config.yaml
head_dim: 32
qk_norm: false
attn_scale: 0.177
doc_mask: true
Each number is 128 + 32 x the weight over its row's rms, rounded and kept within 0 to 255. Layers, rows and columns count from 0. The size above them is the row's rms in percent of the matrix's.

# layer 12 MLP down (transposed), 512x128, rms 0.188, rows 484-511, columns 0-63
size [ 93 100 101  87  84 117 109 108 100 109  98  96 108 103 104 104 110  95 107  97  85 105 103  99  96  97 100  93]
[[144 126 173 127 127 133 123 124 112 182 114 142 105 127 124 148  68 144 155 137 167  66 146  99 166 129 151 117 150 126 173  96 135 117 141 129 148 139  84 136 104 168 102 122 153 169 107 137 170 106 135 180 168 153 169 133 125 126  90 140  98 164 145  44]
 [133 123 108 180 109 119 139 152  99  99 158 161 132 151 142 125 119 136 137  85  93 159 199 168 109  97  82 181 162 166 156 144 121 122 112  38 121 129  71 134 163  86 116 108 116  65 109 119 117 137 166 183 164 177  99  77 126 162 145 161 160  98 121 190]
 [104 130 106 137  97 129 118 148  79 160 100  84 100 168 208 145 114 137 126  53 107 125 166 114 168 108 128 141 194 143 143 140 144 136 165 180 145 101 100 122  99 117 128  90 206  71  81 136  43 138 163 129 162 116 131 155 152 119 121 117  99 103 132 112]
 [123 105 116  95  70 114 141 130 160 114 163 117 154 140 106  99 106 208 110 105 109 125 164 147 107  83 178 112 144  78  75  74 142 130 134 120 160 148 117  98 141 119 169 122 143 139 127 181 160 157 177 200 133 123  65 149 117 168 106 133  75 161 101 102]
 [161  96 105 135 159 121  91 122 180 196 170 162 116 148 118 132 210 130  63  93 144 124 109 137 149 131 183 107  93  84 120 149  81 107 131 134 114 127 146 170 108 138 146 134 122 172  92 135 141 103  62 121 105 136 130 141 188 104  68  96  82 143  80 155]
 [162 138  88 127 117 140 100  57 130 184 118 144 106 180  99 172 193 107 126  68 144 169 186  83  77 151 126 122 166 126  72 118 150 109 128 186 152  92  56  72 162  94 145 123  87  65 146 212 168 126 138 136 125  88 148 120  92 135 134 131 153 111 128 121]
 [131 160 113 150 168 120  92 166 157 152 133 135 160 143  93 128  87 126 154 103  58 134 101 128 152 100 117 140 119 162 128 102 152 161 126 115 155  96 163 153 139 105 136 145 200  31 120 122 133 135 134 136  97 172  55  96  98 147 161  79 135 160  96 157]
 [163 129 134  99 140 112 126 140 198 141 112 132  92 128 160 112 136 118  97 125 137  77 111 117 163 112 154 154 144 166 101 137 101 129 135 162 147 119 131 161 147 105 118 114 101 161 207 118 111  59 114 142 140  43  93 136 160 182 111  47 161  98 145 139]
 [114 114 103 134 144 108  75 139 159 122 173 156 192 191 147 161 118 166  96 131 112 104 121 129 139  75 140 189  92 128 105 173 141 143 149 124 188 102 129 163 173 182 130 144 159 139 112 150 157 138  84 170 119 124 123 126 161 127 175  89 158 166  52  97]
 [150  92  91 115 131 171 123 114 102 137 146 105 165 168  83 152 101  94 119 141 128  94 125 169 105 159 160  99 139 182 167 109 133 117 169 151 190 122 181 131 132 129 117 111  73  85 131 122 105 110  77 111  58 154  97 138 128 170 128 174  93 130  88 128]
 [104  88  91 187 148 147 120 119 127 176 139  66  86 109 149  82 141 112  97 124 117 200 196 106 146 109 104 142 133 158 166 172 183  85  75 158 119 176 162 124  66 123 142 197 144 177  80 110 105 126 133 164 104  96 106 134  89 128 124 136 100 126 127  61]
 [112 121 121 137 105 139 162  91  70  99 111 167 151  78 139 129 175  93 178 150  97 134 161 153 117 111 153 128  78 114 113 114 159 138 167 207 146 136 163 144 171 151 137 145 194 164 134 123 155 118  69 137 152 143 166 111 142  86 110 156  79 108 126  91]
 [135 137 195 142  86 124 161  96 159 108 110 186 157 157 155  78 117 140 128 111 144  91 102 129 123 114  75 121 117 157  79 127 184 144 124 139 151 158  65 111 126 119 134 153  92 156 131  80 118  64 167 115 255  67 123  98 127 156 170 142 128 121 152  65]
 [118 138 135 171  84 136 199 186 146 112  67 148 158 114 112 114 135 126  94 128 130  64 138 182 125 133  79 123 156 104  98 162 120 138 191 100 177 158 111 165 175  99 146 114 118 142 102 122 167 121 180 136 118 162 101 166 122 104 146 115 159 115 114 160]
 [149 138  92 127 117 135 141 129 145 153 157 168 148  89 197 114 149 101  70 121 133 169 107 149 104 108  63  80  78 131 121 106  79 165 159 149 131 117  86 150 126 200 197  80 157 137 156 108 151 139 147 131 136 137 121 101  95 110 122  52 139 152 119 205]
 [135 140  95 109  83 138 152 137 123 146 168 134 127  87 173 148 145 109 130 144 164 110 144 137  50 149 110 146 113  95 103 167 131 139 103 119  58 204 175 118 146 143  73 127  97 113 106 120 103 114 137  98 132 136  96 150 129  41 135 125  83  93 141 138]
 [109 132  58 105 151  89 113 164 120 137 125 188  72 131 112 210 131 161 140 164 115 133 152 106 160 120 191  76 119  93 140 150  88 132 102 123 108 165 106 179  85 164 140 173 135 109  98  72 118 146  98 149 139 133 136 156 123 180 113 143 146 130 144 130]
 [144 150 170 146  93 160 138 129 124 124 138 105 126  60  72  93 125  90 111 164 139 127  71  87 138 169 150 127 176 112 150 145 165 191 108 179 130 136 140 145 129 108 143 128  81  51 112 148 173 151  89 160 136  77 133 137 120 187 153 113  96  89  96 130]
 [133 170 151 107 137 100 131 158 137  81 146  61 113 122 160 129  93 153 167  72 136 119 125 160 185  94 168  99 161 117 169 100 133  99 108 116 135 106 123 138  53 114 185 179  67 135 137 164  85  83  55 119 198 124 132 106  89  95 106 127 138 130 133  93]
 [187 128 144 140  99 131 147 161 153  98 142 128 146 117 138 115  97  69 151 134 122 135 119 100  72 136 162  80 118  93 143 175  73 126 156 127 140 137 118  87 121 107 156 116 118  58 135 125 136 135 164 116 129 151  47 111 138 164 121 136 109 139 131  56]
 [137  95 122  98 197 130 137 144 146  92 178  95 117 141  54 104 115 107 112 113 150 165 119 181 112 138 113 109 164 121 164 119  60 128 109 114 125 174 142  71 163 128 130 108 177 174 116 159 132 126 153  91 145  76 108 125 126 183 164 130 133 156  94 164]
 [141 129 136 155 159  91 164 110 140  83 116 143 124 173 203  93 154 124  34 149 111 113  83 117 128 115 149 128  60 161 178 118 164 189 115 112 140 164 168 129 121 130 101 113  82  57  96  83 124 129  87 104 138 132 160  91 128 124 158 147 149 133 132 202]
 [137  75  58 130 159  99  67 132 109 141 151 204 142 149 104 139 141 133  99  85 120 133 121 159 123 119 186 116 114 171 159 183 161 111  90 119 129  77 143 138 158  90 133 151  80 130  79 149 132 148 113 166 106 148 103 122 189 141 177 148 105 165 199 179]
 [193 146  92 144 132  99 109 132 130 173 116 113 151  96 109 114 131 154 170 147 170 136 122 163  68 158 170 123 158 186 117  98 101 152 115 126 139 158 161 157 145  86 166 150  91 169 123 112 146 134 182 248 122 107  94 101 149  99 125 107 127 115 149 125]
 [139 122 123  98 147 109 127 124 134 168 130 117  51 124 114 158 151 112 159  89 151 161 111 105 141  90 147 147  96 143 115  98 145 191 115 186 173 188 113  67 176 118 146 115 151  70 124 117 180  67 113 110 142 108 135 162  88  90 164 129 136  39 145 151]
 [138 146 113 138  72  96 129 199 119 155 113 135 149 184 185 178  73 104 115 118 153 133  98 165 144  90 163 110 134 119 102 117  99 167 167 112 129 156 144 137  88 109 130  62 152 192  83 119  82 166 186  88 165 152 172  93 117  95 141 114 151 141 128 141]
 [177  89 148 105 102 135 153 127 186 136 147 104  95 175  96 152 108 121 122 114  92 140 141 109 176 185 132  81 169 113 127  71 178 119 107  96 141 107 151 159 142  64 127 127 148  87 128 118 142  49 132  76 136 140 136 105  91  30 158  78 143 137  84  97]
 [ 94  99 102 154  79 150 149  73 125 114 112  69  52 153  81  79 107 104 103  86 104 152 121 180 125 144 148 118 124 133 124 113 107 141 100  93 111 110 161 116 161  92 167 140 137 147 106 102 117 151 104 118 125 123 141 171 160 165 111 132 158 122 201 128]]
# layer 12 MLP up, 512x128, rms 0.245, rows 485-511, columns 0-63
size [100  98  84  95 105 105 107 104 106  99 103  99 102  99 101 103  99 106 101  96 106 104  98  98  98  98  98]
[[100 138  82 175  94 124 159  99 100 154 124 119  78  99 164 141 157  63 111 126 110 135 165 153 132 160 101 141 131 118  87 125 129 134 159 104  86 126 118 161 114 109  99  87 157 160  81 108  77  78 137 135 131 126 152 156 148 153 117 117  90  85 166 207]
 [117 138 148 158 166 115 141 146 145 111 109  94 146 140  97 104 163 118  64 143 115 171 113 121 102 159 148  72 121 108 153 161  89  47 124  98  73  90 152 109 144 166  97 144 115 129 159 138 150  80 142 144 100 123  96 111 131 159 126 121  93 142 127 109]
 [152 119 127 157 191 102 143 147  86 137  97 136 138  84 134 162 193  52 138 129 134  86 121  93 138 188  82 180 165 189 166 162 181 130 116 128  62 121 146 170 114 146  71  80 130 112 153  86 139  50  75 112 158 127 169 134 150 163  97 114 184  93  95 193]
 [ 90 184 167 105 131 160 102 136  93  61 106 129 186  68 117 163 131  87 125 118 122 123 163 122 120 101  83 181 148 149 151 129 180 167  99 124 188 184  87 123 122  74 167 156 143 107 139 141  90 139 213 162 125  64 108 199 115 120 180 130 174 123 146 130]
 [128  81 147  99  55 183  92 137 131  99 140 120 104 108 149  84 147  84 139 188 114  96 167 127 153 121 156 154  77 105  88 162  98 130 158 126 101  86  79 199 169 179 162 162 147 155 106 114 173 148 130  99 162 103 115  87  88 168 158 167  96 137 186 103]
 [174 122 119 177  75 129 161 122  74 100 124 133 196 135 111 170 121 103 134 131 147  88 101  97 101 119  32 132 129 119 204 178 120  73 185 126  90 157  83 149 124 136 113 172 118 119 120 184 133 118 130 136  98 131 167 124 112 119 137 115 143 113 141  93]
 [ 99 190 104 127 135 145 128 153 157 135 162 137 134 133 113 140 115 173 122 144  81 128 119 208 115 139  84  60 168  99 149 147 107 176 138  79 139 130  88 134 114 147 123  95  72  75 163 126 155 123 154 119 147 148 124  92 140 184 161  85 139 117 116 155]
 [161 112 100 167 151 137 203 131  90 105  96  93 105 156 124  94 141 141  69 122 131  81 134  79 122 138 182 137 138 108 148 170 158  28 106 140  80 153 121 114 114  85 176 125 105 189  88 114 124  92 162 174 135 102 169 113 115  97 132 157  94 160 135  92]
 [ 69 116  76  99 103 176 182 175 158 144  53 139 118 151 118  86 168  86 161  74 112 140 116  98 110 146  49  66 119 114 130 166 119 146 164 139 147 159 130 104 117 119 164 141 151 154 156 109 113 146 186 130 131 155  99 151  90 118 126 141 150 172  96 104]
 [122 168 136 155 126 126 144  75 106 140 142  55 136 102 173 118 163  59 136 135 136 103 125 130  78  49 122  92 103 151 140 132 105  85 163 138 148 150 113 132  79 109 162 142 150 134 148  76 178 128 149  85 132 120 136 139 143 181 105 119 208 138 158 170]
 [133 122 110 177 120 129  68  78 129 158 104 113 148 173 177 145 146 147  84 143 122 117 132 108 122 174 160 102 157  99 149 187  93 131 164 115 167  85 142 114  85 113  95 100 130 130 103 161  99 163 151 119 151 181 113 111 115 194 101 146  50 142 119 103]
 [159 162  99  93 204 117 104 130 216  98 197  76  91 119  56 149 155 109  80 148 130 122 134 108 100  88 139 140  84 179 180 141 105 146 168 122 173 129 172 179  95  89 105 146 130 117 119 156  97 127 102 135  99 194 153 118  90 107 115 121  76 156 130 101]
 [ 87 116  96 110 140 154 154  96 174  85 109 127 135 122 137 132 118 106 120 143  70 101 185 116  95 140 129 110 182 154 116 173 124 145 142  86 135  97 161 100 162  91 113 107 101 168 142 170 120 154 172 144 176  40 156 112 157 169 102 109  75  97 140 175]
 [115  65  75 178 114 157 205 128 133 158  80 136 122 127 131 129 159 127 101 132 130 104 145  94 177 121 199 160  97 120 123 109 145 137 119  89 140 123 156 113 105 110  74 148 110  85 142 142 136  80 154 155  80 104  84 111 161 165 109 115 140 220 163  94]
 [152 173  68 135 151 141 119 130 128 139 164 163 132 129 126 132 130  94 114  75 110 222 149  85 173  96 180  92 153  99 113 145 152 125 151  93 145 109 142 122 159 170 158 131  95 116 142 138 104 162 137 104 117 105 124 108 126 121  65 129  87 123 171 143]
 [ 88 153 112 145  81 131 159 153 144 110 136 174 142 122 122 207 128 155  88 116 129  84 113 142  96 187 174 140 116  99  72 181 123  88 130 155 142 133 167  73 174 148 107  91 180  66 136 128 131 140 143  53 133  59  49 163 104 172 161 133 134 115 129 165]
 [122  99 117  98 144 123 149  59 154 126 175 132 169 129 159  87 141 173 147 133  83 144 169 142  92 118 103 188 155 133  99 106 118 101 183  99 143 192 103 155  70 116  77 170 131 123 106 200 121 149 185 141 112 135 120  94 123 116 111 183 109 143 119 140]
 [ 91 121 126 225 114 126 126 142 107 155 172 116 143 108 132 166 115 106 137 156 134 138 167 130 127 135 185 165  99 122 196 104 157 149 114 192  70  94 159  70 156 133  77  97 154 130 103 134 167 126 134  86 116 118 121 154  75 160 149 109  55  97 112 133]
 [143  71 123 109 154 137  92 133 117 120 147 111 103 186 120 144 147  49 163 153 120 168 104 174 128 142 146 122 139  77 134 134 107  83 120 147 124 134 157 128 131 120 122 132 120 142 158 110 165 120  66 154  96 109 167 141 128  93 113 154  81 141 148 152]
 [107 139 147 170 133 124 157 101 101 160 151 134 148 173 192 172 131 118 121 152 100  72 141 173 143 188  85 139  82  96  85 160 164 104 129 130 169 161 136 149 120  91  99  99 103  81  95 144  98 150 170 136 186 154  74 152 150 149 134 151 132  66 119 103]
 [157 101 140 171 229 203 102  86  94 136 116 157 126  89  81  95  38  79 128 104 113  95  58 108 131 138 129 128 154 115  68  80 120 126 116 146 131 137 161  84 102 118 152 173 105 149  98 145 137 143 169 122 134 131 142 135  94 144 156 185 131 171 130 164]
 [175 176 138 141 153 122  87 165 124 207  59 159 179 124  63 130 132 114 171  81 129 108 106 115 159 129 154 164 128  87 186 128 157 125 168 113  88  85 105 132 110  80 168 106 143  99 139 113 173 144 126  89 111 102 184 132 136 141 115 117 121 109 158 121]
 [ 84 121 100 162 131 157 160 120 178  91 124 176 192 157  53  64 142  89 131 133 111  77  80 181 152  95 123 143 148 160 118 142 133 119 149  95 111  87 111  88 156 129 118 131 130 131 141 113 159 103  93 150 149  98 111 119 189 144 117 121 130 130 144 133]
 [107 132 147 170 149 147 133  81 131 159 143 141  95 116 115  85 196 102  81 150  72 127 148 160 114 127 105 160 105 160  88 180 190 127 141 129 146 154 119  82 108 119 154 133 132 144 114 125 143 131 106 134  87  97  66 172 115 121 168 103 102 124 114 151]
 [ 98 140  99 150 101 179 177 104 123  84 145 143 160 161 129 131 143  95  76 183  49 121 134 137 137 196  81 187 171 119 138 149 100 126 155 180 141 123 117 125 106  95 177 120  77 104 124 147 129 146 156  91  75 156 151 144 189 129  92 147 108 126 133 115]
 [130 172 129  99 150 122 137 111 127 146 109  73 157 118 135  62  94 105 180 176 210  71 189 117 164 129  95 107 131  77 194 122  96 106 135 104 117 180 136 123  79 107 148 171 162 139 144 129 185 160  78 131 152 104 117 105 108  91 135 169 143 118 109 137]
 [126 123 143 119 183 144 114 133 168  90 127 159 123 106 160 161 127 167 131 119 128 128 111 155 106 119 143 123 177 157  73 125 151  81 136 116 148 113  90 117 129 161  70 122 101 141 122 119 108  85 195 181 132 110 147  47 171  72 141 143 117 135 112 126]]